config.yaml
d_model: 256
n_head: 4
head_dim: 64
d_mlp: 1024
activation: "bilinear"
norm_place: "pre"
rope_base: 1020.0
parallel_block: false
init_std_up: 0.0458
beta1: 0.95
grad_clip: 1.0
warmup_steps: 200
doc_mask: true
dataset: "wikipedia_en"
Each number is 128 + 32 x the weight over its row's rms, rounded and kept within 0 to 255. Layers, rows and columns count from 0. Numbers have three digits each. The size before them is the row's rms in percent of the matrix's.

# layer 2 MLP down (transposed), 1024x256, rms 0.0682, rows 133-169, columns 128-255
106:134149129158146099134127102091124134132141147133157118165127170199053150124109143131184082079161135134161091090115090095115102125128175152160095105107099114140085125090173121151156130130134105116136094144105147154129095116138175087142140103126137104136139073098114106157164111123205131225136159115142150136141132136143101177184152121160087185066112157152177095139166148138115137096151
099:092137083125089181132124140121110101120133164114122141144129140120111114091132133124081075176059105113086137127114153157161085153130097169115102108211176059073171124143144095145110130131187174160097058137167126213127121166132123079082140113076107113124153135116122134103178161105173092118150110158105206111143122160122166180150085112091107131173140166086090133118119100073141064110108
097:104124079150157109170130094147113123111128138155164168097128135125140180131116192133129158079196114153107125133146111175122091153217181102114074047125162163142144120167102093123123122105126151135101147122189096090025125130107107140116170131208087150117087143109109121106242164105096161120130101122084094090154166111154084161145146136136105108117115133122089102171113181121131144098116
099:110128134147162071162159117204126129105102163056178176165113112148076118090185126164151104138151125146112138126139107141174180057127116075135105086059123162121097099094183139143165111085154099173074099115124168127114155104119118184194132159161182093142078115117076140157108128159115100151135148116114196161093130124117138102163094091133143106120104115088105078161099138145081161106148
104:103175161147055199168092137133117094132156092151094090130148172157118174118154136158119177167117112092072135170127130119123110086051142167115141135139142155114123066149145184097091119057173143086104080149116130176159137185112152144164154184128093154127191140112155144103190105043117190181115103166128096101091113099150152093143147045121135111071121079130120166185079089126195163089138
098:140090153149147099150100179120080064148160126088139122126113152128121126125152185120060069111104074073120117151204141144147129149149128185148156145134117121125150127187138133120066115134150113133087208162095156158101128134089146123155128095134136126103166130118130155110069121128170150172118079110165109163150142093056152118126154181161136140129069093088125181132148120135120112150063
093:115106120102112131086139133127060153077124116116082097151141145165084093115141168097133129105160105107137160146118139171126127107126138087114124099222135145153156123109168093181102120123115111118116150106123177130103138126153088118085093097130201134098065134136093143132099176126146188186120132163143149150104167169065074143120149149093092139174128111106103082185102140072099129144107
100:147158122145122086107057128133121090122148133119144096123165099105157101128101104145116121114147102064092098195155099094112159180135086126175077137110178153086117106116082061078134101150136143185166098117121075121157148202125090150138099109164173026094148098113175124105130118195158199182150096157122112124157103149156140118092164069120055153150136170121172100103153085192140156112145
098:152085083165141068133181090123077119082108184118146151127160103192148061123109155066068112184134102102075144163163138170158138113161169106122079171125132110157132134174141112111158134092060161052139147081103111121122144170174122159159080095110102126160132128114122098113122070116120145078046094144078173144094136137147115134163112164212122121136138180144122166141108113155065071098106
100:123137127100167075112167128092148158199172147143120148146165108177192224109123152125118150065152157092142139174074138146123119134081155132095099081151150122051147205102124104171133067130033153119162117135141112122114161121141123167103208185121093133166179159147115121166123090115151144099159104160138129103118171121146098150155088146111127089126127080101137163129070109101194154117111
097:121105193107141105100150124131132129085158123093152122091120070233111133058137140140171100179109175143082125170133124166122138055101140157154152146108083169156138127188108150102159154140144161140115140102118125176087067124074150109116103110084125102076164118103110057084148088101145128100080177103132115116112143086177179122207179146158164054156120226169141129141129167176123095147116
099:138126058154099142148076187121091161117079131142126128160176158126135125102148136170075112114140134092112127122140144116139122134138150166181159126195098148145147158110143100155136143109129066097099162124160094132169116108105167130090175134153105078153134068162103130101164020155175190113188084165084146063103154127130087181084135097160138097166125091142130128099095133169067137142121
099:100075169089108149122139148133167137093183149131117088098071147182140158183117175072098136137118184153087126131146172130082187111138158134091118114176104114155080118088123137165161158120102123111132127115185123117136119130120131125110101079081141160116170107141086100127172093151151058147132170150097102169074124157148142126128096146128129073144135139155162130108138137105138105169113
100:092090148139158109122135163088131047144095102072140184130102117067172164092138069161124145127132090115183133125079082152188092074180068089127137136175081082132144121183168145110101077156132137126145090137145172073161172134135100113117170041150076083114162119100132133159156128137116113108143128091162117130122151103142120141157110173143219116122101127158129097155152108087165163177125
101:164090126100162111135172112089114103071065119112136122208219097079081086070152107091060155094103074126126186163156082144105117175127138166141131130196161084125153081125110122080110143103121072116153119114107177154152081149075149115101114121126113087120152134158098116125132143128162118185109116137170117138101137155112106124095085156181141165139079146051141132138131097134152150137166
100:065141118161128126196113097241120102110069126141117126160163126089115108123112098177124098134116075134107157103168162120164141123159157071100169099080046130177083202123114130120061189212086118130093177131155145133123161120131144117130128082113161149133112151143134181178164109163082119123119118093111158138131144135123137152119123133142096164156111140146116114064118105147100151162100
099:082106100176144153110222076122137076136116112094119103103103108171177146142104132150125131166122143107087078146143107134130158115117110150116163137118114121160132087165120064105158074109152214139156084156134150128131106156136134108098124174108119086146193065154068112114115073108115123088172136128082155194166129128129087132079112126120089200089023141106189142088181132145125104074154
092:130131104153149117127144129092119125168079058188121095132194156077172156133141110119143154128151159078161128163140094144151090122071148096110134132091064136117118154157124189135101137195137172118112105179122150065071131114108125130104109084123041118122132119152155141094113124101132159138107153085127136083191134132163160162139141115130175134096115142186103106051103128168120140113150
107:116111094146130081169072136081159097114112173121161141136082210140147080097121068100151160163119128157111161074147116115080123112165174124134208116125092124119060151149152142115043143156077143058181118077168088172158130083103184130116102102078105101130107137105178144120138110109179202149128162090172132115111126153129134089172103130210177129133117119095118128096107157168115144133119
102:166099106128189162091182114177159091113135156075138185105170065089141101116177162065089150064110187076107051076110070140120115219131086139111089139172101135109099126134105144134157199133190132144143083129184126133129146152121171105107134105128138110131147139095137146194152118077143068108089122124132160149150079090118150130116101054199099121089132164148090133130141094137171079083193
102:164122119123106111144100134140158092091091095175074165115132162114120103152108122167121113144141136080141140095087162126124156089073130157165154177067082146179111194165183153114142074092125149094104119124139188072167115101139162108120107087161107145126148170106124120157128161102131123177081119138085159133121082114159108176146158087191123124118128101117136163104104145026081135137127
100:107132120094203091124123149184113111062109093105165131123127079214138130104147058128154176127118157093169078144114114138036198093134161108100113092126181114092183125125119111147130098160147078102128122097085110146100181087070155115126083107117156107135077091155128112143157080166087153147169183121109120082190184128120169158102111116131096165148110153161143100096104152096122119162139
097:123134141148168039187174152121145123096105167115162133143147140042178123083164148130110168100185106131093129092141077156107103172140072065127157128070115113125090092099118129136129114084096119113113116084127118154126102127169132180139073132104076125107086154086137119075156115125048121145127143121133147148102085132173157162133108201151097100127116088111084191174105106165125099138192
086:116110171133137180167116136119105163106186167090096139166122128124173098099130130064159120115109059136030149124093203178094126130120085155158112120140111104152168116201146115093107087136112145138091092111139215173122116155193107123127155123127088161165079144133112113131087107075040121106169174121147107146129061198166108145132179158161164143117094145113114111119145134089189136100118
093:112136127111176118123162194134198070133093114200106152099143045065069120144129133069124131107129141129113196106082123157134154086065152119090145091217130162090102131124132126119108115086108070139080214077085129156096155101089090066111075121150127085147105153165127136109153124160181176097100123112120166170103188116159107124163108100163175133204134137086071124165177067089117133089107
100:101119151173089150079089128115083179115117180121109027109130187167103167055124129158171147132084102115152117153056169104121107151102100112112128093117134119127139146100118120067135180133124157123095149159110113129134111137148104100107154149136184164085091156165088157113122148146092123115145190139105138163095169087131097116138181121187110106140081091153129151198220207156085066118153
104:121128110160102121116148094128128132133140108089134118134151125110073176109144127130111183137170163202186118117116220165143111125141119146103169132147161111130131117132135141120094108086125106160141072164130063174116128108176107140075137121153136100143170156123116155156165071216128161166157111090101072157124150142131105182063088134163130117098167170110122135090123084161145115099187
104:136095088136060131118159127135170147137103125121109123137064121071171161143110157073115145105079159130096143149099069147156129137159182128165167146098154104132178104120084112137173093090162151123136087135162168140131200159098121114113060151132126118136137157152123116156124106108079136064127139128137109111177123085108145082115124091098125187164127135139105133134136068048136127183117
096:089137170152120135152149104141093179146076122085137090202102124087077149128151114194069113169125120168155114120111136132153076086136163161153086109097135168150134101205129074129125144109118121132161111151137083084183100155119171129113144159109140113153173122177103127129120135111159113097047113118124073140030147171111151126134141132143118083127099137124136117144140143115135204143094
096:128137078161167183146130116103078149181142096101170122079177115120131133100154090081099132148081105114065067161140221102107134172111148150117125161103100138109112169172108079159149160089130137158185100163121084109115141158100134142125111112140098140123112050110158147167117077113105124117156132069103143113163094164088122192062185071177168114121137120106110114091130136164132114115149
104:125183111137137106162176151091163132092119124141112197019119123151134082128159174101084142157140101149120159126133136130153130106116081171147117141139114089106122130116089094112122123103083080176152170136111120103108148112124140127159161125030160083121062120155131126124155185143144183106128108154111170099128117125178151182111127140099164135117131094096164101161169122182102165168143
101:111167152158120164069104111036090127107128101155153184169108102191106164150193115116169114106134143117080155124139118123110119075109127122123132119077091059116150131097139136116084134113144125178180109109134155134157170123180153132138122210112131138078119124123122152134145162137154137142151147052123119152106069098090132143122109157171143136167212145172177128123063116107060174125107
102:119201071110123108080127095100164145143132178144090173198083135132162166137147162104103158153133148089120077105145110108123183121155105125116078081077163109133092130124126137181151068130165096118123114097171137113142079102124127169121138091173192128137092182094130103141109097110134131117129080157112139121183088172125165144102163098108116167102098180162181153060134127145102130115131
103:109125179153131167180114124156126121145151120156164153140142145118167097197063137145092118137060135078104126167123073151128201119126129100047169072150160163096168200118109136107160099103120082156098125160148095087107202141109130164130183143071138146152135172101121114151143116080120128101128140169072129104091113071166113125100154063113115110159115140135169175152139148120083116162073
100:092082139124135164192135141118128090127065176138141094186118104102113110123116158149139124083095117164115122086142205110144168115102131122115107148079125110135115112117168153107105120157225161171127168159130186114179174110123124120101099084115148143165164100135157141218148128093153107181111182091123078139151108151111129105144105110142111133170138111148142081077159161119084172154122
101:141115145187139133181120129165109105151082112080179153174132155180163163157049134093086112194146140146090083116146187094178106156096204139091063106101087167142137117110114146147099143099111126120113138125154086165102098147175119078067149155128161099134186130129108179132121084077125139101157100096094129164109142142179161169087099193170155143147110098144103180126118128191111110138137
101:125117160136127102103156128145151131091185131134122141064081161136142152143108092144112160161117070070097159154175144164123136097123142096183114160119156106137180093056162046122137103154149168177141156069109111139087176098117148128097094098130155146122102152129119121129172142066149077136145139146181076207084137129168148113085111129179093099168130137122127085086119198158208125156173
# layer 2 MLP gate, 1024x256, rms 0.149, rows 134-169, columns 128-255
097:195118155099126160137171143095076126074121164183098157127095112138117155089178123092090107120133173200137186197168156188119129101164173131125090124124124187125163167106133136136114087145122151135109144131139179098158141114138114134107156151129134083139085116138169137109074096176141172152124159133094164116129136040191148146130150083162133139126038104104103105153196104155065182108099
095:112068161163104154122115151110154117144140138100131164105144150109088122137105133168106136174100080141091151151154144175159167086098122170094182124120116079136105138078199176140113103166144111123102108144158153089177105133147110147079101171141120105112071103157155111121147098019177111114094182176105102158169115142104133198130177149205063169119108108144107175109144123122082091087155
100:150142127144186124145140133167092124090080079079154124151081169151110134123134136092136168131132099126168112138087136148104142113085120171137127086099104090126102118193117083066073105088121165129137077136170101096111118170162103144142184077122124109146077170108078133093110143086171136125126112114136135133082084108089148134134150149077134081070091069133127115153144095155157134105112
101:152140084119102118152172114129165140146179125123152152121121149119128111127036146096154048187154090087118143069068184141044119127098090151118101141186077198115133125108128099136142109128162105102078121074126128068109136105156124141112096110143116150104087095146158116136156098160130172080150145194155132139095051148152118059147152121095174189142169132135069139184139190141128107115138
093:189117149088121171129166102146135174103161121094161148158163099077104112074124085152135151155133101108090075102131145128128139059149125153148064143112168138165075154084074127137115125168112129122145149140160133130126142135138168118099132144178080129205129191120090116175089137162134089106101145140113104216085104133141141086114136132144081125125108150075108127162102110096109152125140
092:143129083139096103134152090161143108107147194090078137079113182090088118050129138127186107074120113135137080134170165128158147112119170092165101123128219089091080092129105133164126102178167172115151162148085103167134106143111125125140148080122114131206110161065113104115154108129137165106158164112132105112072132148120112126088161137191145124081106153127135219127166089180096074119212
105:116150120110105152091118124085138138071108097148150132147122134088163140113143127136124111122100120166077039159187154080096133159067104117124167124098110146170120106134139064133149166093165144097083157124066096153109089134143052127185072150103181120094107121083127119162114103180150082087126145106149172149117170140216135116116168216133085158086127141125116130122153121152107151041095
101:104116108141108119105066142131055182145107133112072107130143120147097146112171117124092110135121160162167089182154086116129078111198056178164173173173183117170146131149138166123089098137165085177122155164169138158139100172095158082118116160089104153111137107097123113102087075117079155136213134134131191137151117155100154075099147141110106159150114088169167123116213082075093157110111
100:157104143086170166087060145130055117143126088200148155120083102135142193089187124091106105161109163114154098193143138151109172123098187121175130073140197102077135188150124150085119150131172142094159075175113194155064112130141118199086136202104109150127112134175083165143129088106149150140116138167115105124128168099130111108131108170104109051123108103137139132122061151118142154127159
100:151158116160085099084119104033151131099076110184131080181145148119108085041141138108115151110108114122200111147110138076157174126096069124171091115112149140170145139120143135139129193136159125132149212124170051166135107113088075125131140149119144153122130040162116152097112070103121131130073148155110159122165108115129104079103113143088143152072108153145142120169125107101184111153142
093:149155120154135157112118088083078186154126137121121098116122140197131063173101174151078181105090142167177083168094152102139191116118164152154072122149167147190127202129148183134166123165115127066157142136113085143102071056124089101096088128159166148087185133165121111094102128104079159147145077190200103170087039112194129097119170101096180141110131072052092103102117107141144157131129
097:089097114163100151145122134157120166075121189165096132115201113152126162137089131126129104151149192099074159106150144142122157136145097092094153178145105160136122159171113106125148217156144095089143131115119122115146158169153186157112128123119118142135095102149109172116167114178166163112158131147116113082174138160076133157154092123198189121102089118147125114131134151142111076134073
098:147154115091076110157097142146084147100137081140100106104046149124079168159174190116158133160152129117112132087151127113172120131148219118120120099124154086139121123093151190112159144147119144071139148134122133134166110106162083130151109120119073119165123087155105112070079111149164148150042181142148149175115113143104192095095184133151192123147144133075062127135149121134102047089115
097:177132196165172068142089052109140149148101176131159103109162171198177084119093110142119116067071079124158131187055134156201105068175074173146176071048115147106122128121101110084168155113119090144102111115092101127079107183172139148123150175183170102101108132146151150107136138080061124124123115101153084100175147091090101166142190107132071085125173139157151128192104131160115142101108
094:179121119185154184135141197098101141143142107107146138174067126134088098079104139124139144142156163099191141148051155110135107099123124210112153122116155131131137126093120106168164130158101185107097114114131141080152111093116155100172098084157121047110131161134121142088133090104064124101171132141142198131140134130152079207126115088121118153160116118104142084116107157113089151106171
102:106090080107119187151197141168120041187112137146125145134163163097154160093131153120131141159129118146142158147048074155187101151092133124106149165122099153120107037107078138165115099154122102114089085187193144136167121178069108136138111155177120164132104186105125098199102162096114134108098070116137158114113107070122111136135144088132157150131130119130074139144158128172108031110122
097:119095084126162145107138116147137143103138056114181200122121098115118160165063158119082121117159135097147104135154092129139071108111118113099142097142130178074156162073115144138116080091140158141145104094124098100169090149105138089100134157104157092099131174086107127106149105130183167097102131143115145127101122195146152110100137094089130118168109167183106141140084176134144125103093
099:126111173153122072144129172124151123101160173169151167134119065053085110085081174200132168134152090144180160143166142130158139107159076104135124167144201143175115095116117110124190154165123139149179148124174150119158170108147121075094105145150141102162163150104138167089172135118170079169156176112107075142178157073147144174116118129131117164099144098104117131150136137100081134140155
099:127087164135138125091135151136106116162161117094142111118116105127093171155155150157172102149112130136148125128141117161099144126143114105109114121047133126109119150099091139094118130164121145164102163130122102136134188168158160192143083101146117109139143132099105180162108082157097142084165118133180148088140167107152111136087106109103190053127133204153144138096131112176074108140101
099:066089135144117131108099143086126087102124146130157128135105186161134132108137140174096067107123121104080078161149147097153166116172060157150167199115108099151037076140117132135122124113130172156152137204115177157134151145134139180073105115202187104105130096081144173071136086090097198144105110154098202123156126173107113170133112109164113124133145133119170118124153149107153152116162
096:141186137129098134119116095108193160163109105136133100184120124081110100105113124157187143106155117108154181120162125118121145117098129178161072161101130152120198130161086133134172126093155137134138147105115133175130119127167116126137158162082127165107165101105110155096106138140190190127077135121161149121092068158104124123127127116096171088137069084173138149130124139113159191146107
098:076159095132169172164140126157135118136126157186132130102071174135092116133152114142103120149082136077108119175118115131162092108210126061174115128195096097131141104115096084180152161087166125064142185177068204113133082133092163069170108125126166138115052095159175139103082108180146159105178133182138156091179149190131067074122088143157174153093135141136103150147079083135119108117140
084:139125124142092125196128119101135165074130163114181099123120118130178178078146134054027144127120171132141137142103156183092128088062049174089071154178130173088148129123163150091139097131168151161116153137119114123146107117111079111094172124129113072145160130156134076146121205063135134177091121123155105130144069180143113069150173123143123117056141105193166159122112160120108128140167
094:130158135109136151116099150161089086089153167167115093127120127109102121103108164180053159131099106175100185112094105124111117119080125186058174141187123142065157099121104124136129086104096182118090114149158122079143153126116136057110115113156073132089136095106099159095107071193149177115093157099140117126178207147111168109086120161150104184098169131175145158171177122092096157163117
101:092113108166128134151159114145143127089177098150153155092119106163132159124076144121129178152159163091122055151138112146107108158185155098120080165057166139114116138144113141153136102108161139127114181084179138073159112134098117106120120060171162067140188165098143201098131070130080122130117112112170136112113138147164117106063145058141145108155145162117120114074144112145144211152122
107:080036174128122134098131138100117076137119186152170094140139125180145169060130147074128124105155113066121130093126065094114155147153084054153172140121156128098127104103162104124145222128166117149099150122122111132094108136157139102083105161130076114183123085131128139140094144116159144156151138147134080153133088225111188123098143101108153081146128169147182150126097074157111136136113
104:114147110078123127092145135073083156145084201112078150116103087093112138170091097138112116119150139101126137118139108091099155207133157165152135067137114151126101124095183137130130177203109178135133153156100149115134146129149102139100147054166129122148110170095120141163104133104180188151107112100124096121134151128154164129105137157211178096132116137176069144100167083131140149130146
101:157087102166152160129152106119157102201107098073105064124150130089147148164110129095121179109078127141057112127108153113130176159112154153116145087098089134108071121122138139142160158139127095121142096103122118158143056154116149123136106094136126131130146103147066196176154110122162150165079104141182095153116166133127126119151157194090087154106163131156136081139146075168095108080097
098:149125098129151133118125109088137097094164117121175093155147184143080115090127160125133190108074103136067100185129165058145112135139176125125173154164051131128127124100184088167127190105149113132178134149103116123196106108137135129109074134107108106095138125079089170075164117155146118074109103087070186142199165169150141154106161117154130127162107135105119077143161131167166157144084
104:165124103142097131149132150130126106116124111150191115118158214081094146096140123119183115106106130124139125114157112085136111083046124137132111170137167192075153134137131120113096064154087132145179121142096099131075122131137101161158054099124094181207119174112183118119100127111101113066112082117124080122059124106174157136139084093165159134101084135186119122166200138096175151183121
099:119160163084055164055157116175061144107136089092068152097156108059128111138119123181064113114121101168117123127134198088106156111048122111108143176141134154174106124112120123110107168171107129136130129154150079133211138108129136107181117142110144179129102150090127146138086136133103158125176169089196151133145142152163159133104087153179105124075115108159170166146089155069106124122071
100:116108141126131161112102155183167162118127143126082156133134102112095122104089100102160143151134123154144149111130129172102100130157135136129077180047093127090135083112079166175054129111089098107141174143153128127140079107172127095148198137204085151119154162141142187130126166136071131104152098115105176156143091115201183096151103152150173093114121071059139153131135114158185100135108
095:150162123137140138149144159065143127157188137133091155104099142146196112101109126148115123153099141107127187123120137134083117079174087063181112122191093132087171144095128120130136069151127154135098111164125177068100177111065094124117169119096121168071207143100157098109113084136156095125113145102124097076142103110158172163124099142132160141098116146165116129148163104098140093140115
101:071132110069105092168184109133104078154130108201181186116118107110069096120059100129139132113157114133109143069145118137104088143162152179143109135114163105074109142107177128151129161161108114134144142109126092144125153103157154091128177089111098162141135124106096118134182115111091061141139193136140129078144120093158141160107147141153062135111133114193139138117119128108149163136077
102:112113102090162169096126105101154104126155120147118146144126100140130112098099148140157130133137151128150105083179135140091227155106084144109175113116081134128134093130167101125067101120150131112157120154136082187133135145168076102131086088132119116163154114089130131113137161156126156143151132102136113149179134135119153126172075095123082078121116075149156222091090148166070133093125
106:134180134144137107084143117173112141116125127047114148038125139147126146039102146197117112160121085120103127110076180135167165138155135085183111130105150168094105124109111134126135154106142163125175110194122098128137082145106152122107132160166124113159081145158079155161120146128162129082157148107176088207162149103176122125158117139129086101095119174141083114188104179068095151157133
# layer 2 MLP up, 1024x256, rms 0.148, rows 134-169, columns 128-255
094:127113150146179111130130133117154133190107082100064150133156112118128127166115128164096123176183093128171156157160108131111130185089131150114158125125117078155089091158070163166172196126144160092120096119134091144171111112101126146090141124123154139073160120062070072156160147092096108115087074117105158084207149094104105135130125138191085190113136187077165097121144138128141106138090
092:136131091057128140136143166175172106114114121118060129090166069132126072152165169192205151137049112173118120168071125156129091141109055171183120124087146151133091151147111125183106144120137093105114159152136068076169147073115143124131158112116123170096085131116105111113118141039154153141131138120194117133091113168133113137124183105096113117112113139130099076134112109102147121159112
110:077078119096134162140141161100145152053130106081106119103123168140175149069113210065110145097176115142074118123109098131117077157123129076188154102138133143149083106053142130171184108137124141138076128107136067165143128084118190168103197139116119105118160062140096105107100129129127160158128161163102142153052149102152092143168155144150094177124091136146100109089114123112133115115139
097:116108140129128108117117169150143149105136093147179157138116156079110155103169147138120093116051059079166078084115155092100113084161082052084120144116124125145154122106134123185134140123159144086135161130100148118091206063115051173140090148150078209095187140089155130118116070092139144157132103160118186123185132110175146142125146174148151119164037096163131091112083150153137164154120
098:123110125126085103119111135102076121107170148157201185144128107132201127097176106150102178157142158125122103103134149092089159112188191161150112130102117167121163164195132160093132147124119143133152103111135124088104120154195128090066187157095135185157154135167117117166144164135148124094127110131164119114171109174094118105087168179105102090127080133203097099204129144101198101108156
091:136138115130141120089178130111119206138121154110187129135110083097151081127089083182114085148148155116131134184218147152184110133088121150118129168103101114121113116083069071097133063145124174160072152132125116172142167074139131151177120173130093131199096106074130106125127144085108148104150132149091124169186158125100110105120099091128132087166101156085114162160164099120114190138155
106:086130172193165105115102169110157128127068098097126119140091141127083106131121155109207184130094138152166118176122130170088138132156154129144160206160068161101142104111129131144141150105135087101103105076096113120174176125076150150149150158052109092100127111134139167130086161213134159181102137091143144110122113151105143102145124180119088137119101090141166115127170136158130136197108
102:092169125152127094114088177164056150052181142079116182149144126040121111137100129114106159114144103130113102163130093135130126180120119134191086159127106100126099193135081115053124106141130082135153181099033130131137107038131127136073133161099134196149134166158141116142115142139113169074140117132083128104108071136140165090180123141122154114094104170101154111129146142189135194124127
097:128167132131089147154143138151131174141152190184123114108082122135147134069149185138116088171140084113117082131119151145139125097128203156187123118174195089082139130135103119167123151119095103092187143137121108189096136145124111132107109117176080107091112136105122106102136183122100142097156050105206115085174138104164123105096153096123096116124130080143168190179104116100212161162150
096:138114142127150188118065163114150163091133105101080137144180118142181162133123162171139137152117077102181156122142137103158102159120091079123142163094118141068165151137091092163103138110085110157154118156138115131124187120115082136155126149157100119167108119079164145135169121046149118100069154124110115129032096105155151101053091115173140163146108147111104146130110117101068117131128
091:150091137169147050146166139111123146214124172092120145089123130074160177054104059174075150176096128129114116138163083148169163090171166145139152157155087081118098171124110112136179142111185040159106130125150091149159145131148150182107089110126076121146097098140106113123159172129136108191174151200163096117099118145116088142165119082127112122161137080150106108101150163121098169109107
101:112095106095133130144073083082096151114087116107191126151122096151190135134144103106210167063094115119118102099144128082110225105096173192133152151153071168140180121133147120135069090102096108149132162202151109126193133065102097118110122113141123134134155132151130125115153121186113141108145155121135105076158142169139222172067111149108148168146138165133155126114064103096129176149129
100:087107166142143188148093119059088151145109150060093127135149131156160131110186115155140066082114120221085078129118109096177071080083083150164070109140148138214100133141123177100113128136078169096192176136112151133035177156140129120156104139133114121136158161114101134091071088107087118111111136131089133167174134131134110138152127136093155082108117137090144120085157108160152145118091
099:149102063191091145121167124126108075106143172107127153142110160119074101089176122083184099127092121046158139109204143135112154175051142184102174088123098150124151083154151162203140103131166187119138158092090070157142095110126072126130111168118062105113139125102141130141143132135129114156120042107148173149158094103183104110099129154061168113119134121146170097119126175137194166082161
104:174138064139121116151142143189161152122077104059153124099097154060161106097133167095143108162089124063122106113083144114138146108127174123114074115066114118062120081092106138176174115093152070146189158084122129215139137144116127156116156132178060150186104140134096115156140208159123160155111187096158184154170150102130108130137120093167125084115181174141040159099140089083145113115115
108:164097076110127165113141099087131157112113185105105147119126118139100167125172165213128113140153104160113156123177153132102115106090149183142163103125166102128168143136134079133085122141119128161179175079105149149108091126156125117164103076119173100065223156155156140122173123089127060108109138163148121091152114156170139124087127109042157147159139147102141087161146199094117138110141
098:116109123138136169196096111157102128053079091093087170118079129180127091077166113165116117172143119139103048131135062081088145167167076198173134173116133123119155116130095116090151126088106161148122127133143169159175110082106082149131106143143148175104115134125103109146129154138152132078156117107046079099162139143125135090077162133111171104167142128142108123125156124168134134050089
105:138137128101120123147137197133100160112153171099076100158215098170192125169145119161149126108046122107138101153152143154134096152130067177058076134160126132160112108124102104112128104071175167163095123139093082185127101185086123133110184108185131092093146122153098156157082114100091100129088115127075151160115188086099128106145092143123149108152150173159165177185072122177118133124152
104:122171102141191196132123112092113127143140118124121138155140184098102129116133136179070135105103148174176170097037198112157115130150071148105157097134142102102110141146086143127102108118124123147050120062112110166147093115137155081117132194069170103106116097117223147167137171109121129127087118092137117171110150120152206091145201102102093119132105132099127216112090160128179116137127
098:145101127111127202112195144097033137124116159150107140126145135151140144132125183137138122207099142115082099142119142109156090109122144077084102118189177144157138152076107104102109065164077131122146163144179065127118113133143092117115114134153129150127079136143116209199117172078065102113097118082139113136129127163105118118166127086134090146141123140140082085104105069198138148135155
096:109119210173111154135160087051168181116145118210155099154141137149186138088111119119129082159129128071128155131154111116157101135165168153131125125143200153116166110131137181138149122143090128175096076110142127164109182149119083155155144129126169065121170110103071111085109118096148165124126103154138134146104132115161153126179154151172115201090125102059098083126162102130103117097147
098:069162157077122171105146147113216039161114095093139127154111126182161140099109088132100101106113124119105046157082143138094134081116075123149175108069141129101122122151128066176124171111195148125134108110134128174113157086158115163108154107157171108141138114152111153162120106142146105126132140132111196114167083131133088122108167135111093151107113109145157103146226106161142148043090
080:136111118064189068092135129148147065131080087164155083154106119154139079084129123117137088139143088141146129109153152058140161155110140172108118089149226093078065047119145109151095111169133098134141125153151152122100135087157171129156152094131125127113156131143109159096054135104084147103050176112074123098070157115151087115180153145180136113134097123135113200150101137113179133114095
091:149142138097085108170122101162022149178108153115114139150118140114042134043163183206142100121130103106097113134136169139109103174156134138126166143146095141083156076111065075135124124106093125146191102123152143132094122151115123129125118128158135069105121126159109100113104094128127139140111108124058120098163068129139134155178173168097115168107142115161221067171107110191122156119108
098:168096094117115097104155172143168127104151078156142153130141081068078126134094138129097132167072098141142157083035140095149070206097133161137065122127144122101178092113092096170120154096137099123115104126132135132191165138166101093096168094104146111153141100114166140175142175129156113121127136066141131120169173112170086161143164139035119118145111156156090076131110090132115119136100
108:114122086125159163157156115134147096092082087042114128092093115092102154079162072097148168102095162098016099156166090102089151152155141087129155127149111093157114135132123177169085062101134108070099137085101173138132123182135197194127109118128129128059075109147108100102138193136184054166138113128124144168143180148133158163126135166193198134070130155180241149067099129148180115090204
103:091141087084084150085148148130093115161120119115152157129151145116142102102133135113097072089137123114147163185140132107115107093166162116131138120112095121155126157126131128080104145161085150128108114135157119100065089152124223139094114135121186097054143068081082165132064139125120166142136161144139129089164109141098085079124065177109094180137147116136090137148170117164174138205099
098:110122144121134077167143129151091158104159202192116090128115180142081150096132125095147145136101143132245147120152133059106153104135128120139060152139108160118108106152117150119143127157092150119089136122175100136075122126113105104128148166080167115191159134076120123123091166122137092092197140154170116170141124110177118134066105127169151152153103098135132109127156171074167135136131
100:156079135131114104136111157121180064106134118139109120173111141049116111111122129144127129069233171129177212162082141192162176129142063097160071150092145180144128128113172081077166112105071115162110117143110161140132150121146103148178142157171112119098093159110176136097113103146126121129170116181120119139067112063124131054207139142162130125137149123133085163138091121097131171140137
103:107111090123125107157176140174172136131167109123146069106143111131086154120190124144151180153081129084107180119111104146106179111124063200155072100136077079091133145164103178117085087157106064105132158137178152124160220142136128143080146123160156098134099138192134128174138159107168113113111136116106112133133106154089096162054146123137152091102142121127162175122120057122149082122136
098:145118131117104173128089160070153070100151134098086089119112142117102154127101082140152123118097090169134127135100134089163113081167119133120167215143096091097156123125198147118104124112225146105134137107120182180166184160106124096139094091128110096123121142128097222124160163125086097101099154094159191118106165172112118106079097115103132153151176103133185175049108167072136120150111
095:129095132144153101152086078128174107130148167149129122143097134167096150110121096094107151157137104100116119099145058057103160139151125145071129151126076114089160151123109084119205087139110085166127123143132144138117116151187107141122221059184179115126131136065117106167131137104158083190100127173185152114154125120146127195084154115162103127190106129201135151094153141104129160110123
098:129082094071145114119136102166136120147060122131115128085140076183090158097162099133179092089123122148132160125129143171147135134107146181115125129074144092116133137098088082187165109160149139085091150136100086198191115078093101120167147160124137163144053097166095176164137104150069135140081128085131163179154153136102150171144122140126135129122104084070136106143121123133091114137209
102:131113156055120046159128138057112138157099135087116130129102136110134170129121123072146119151119127092101147173117114126133074126118154099139153134182109159091142088153139080184155128135072082179140123077086116131176085100089130126149110133172087120172118171154121162104131121125095170102133081142090148166165132103147149143108098127136123117124060097097114195135064104164150102167076
095:132115102138135082180105135166128182054134138112118128140130195123157136137169150095171076117108107148105108121132119153120134102086159181107103117122145118097136162161144179163150153161156075149108109087088159084111099117115114151087110176058089160116114079122119112048124118140142118103088036117181139142110113124110171148111121145165132166091131180068159170069108137103146132197114
100:185050114124070187196135174131091163129170141150162096127105124197147168138096111113206057175118106115123099100152129108131095131096150162179140104160130105084124213106187121126120188082147110081083096131116128143113114199163128133109128137164089155146164164093106113132123124160129132133106118156123174159146155135097126103153116163158096111189190123111094096107118148085169116067176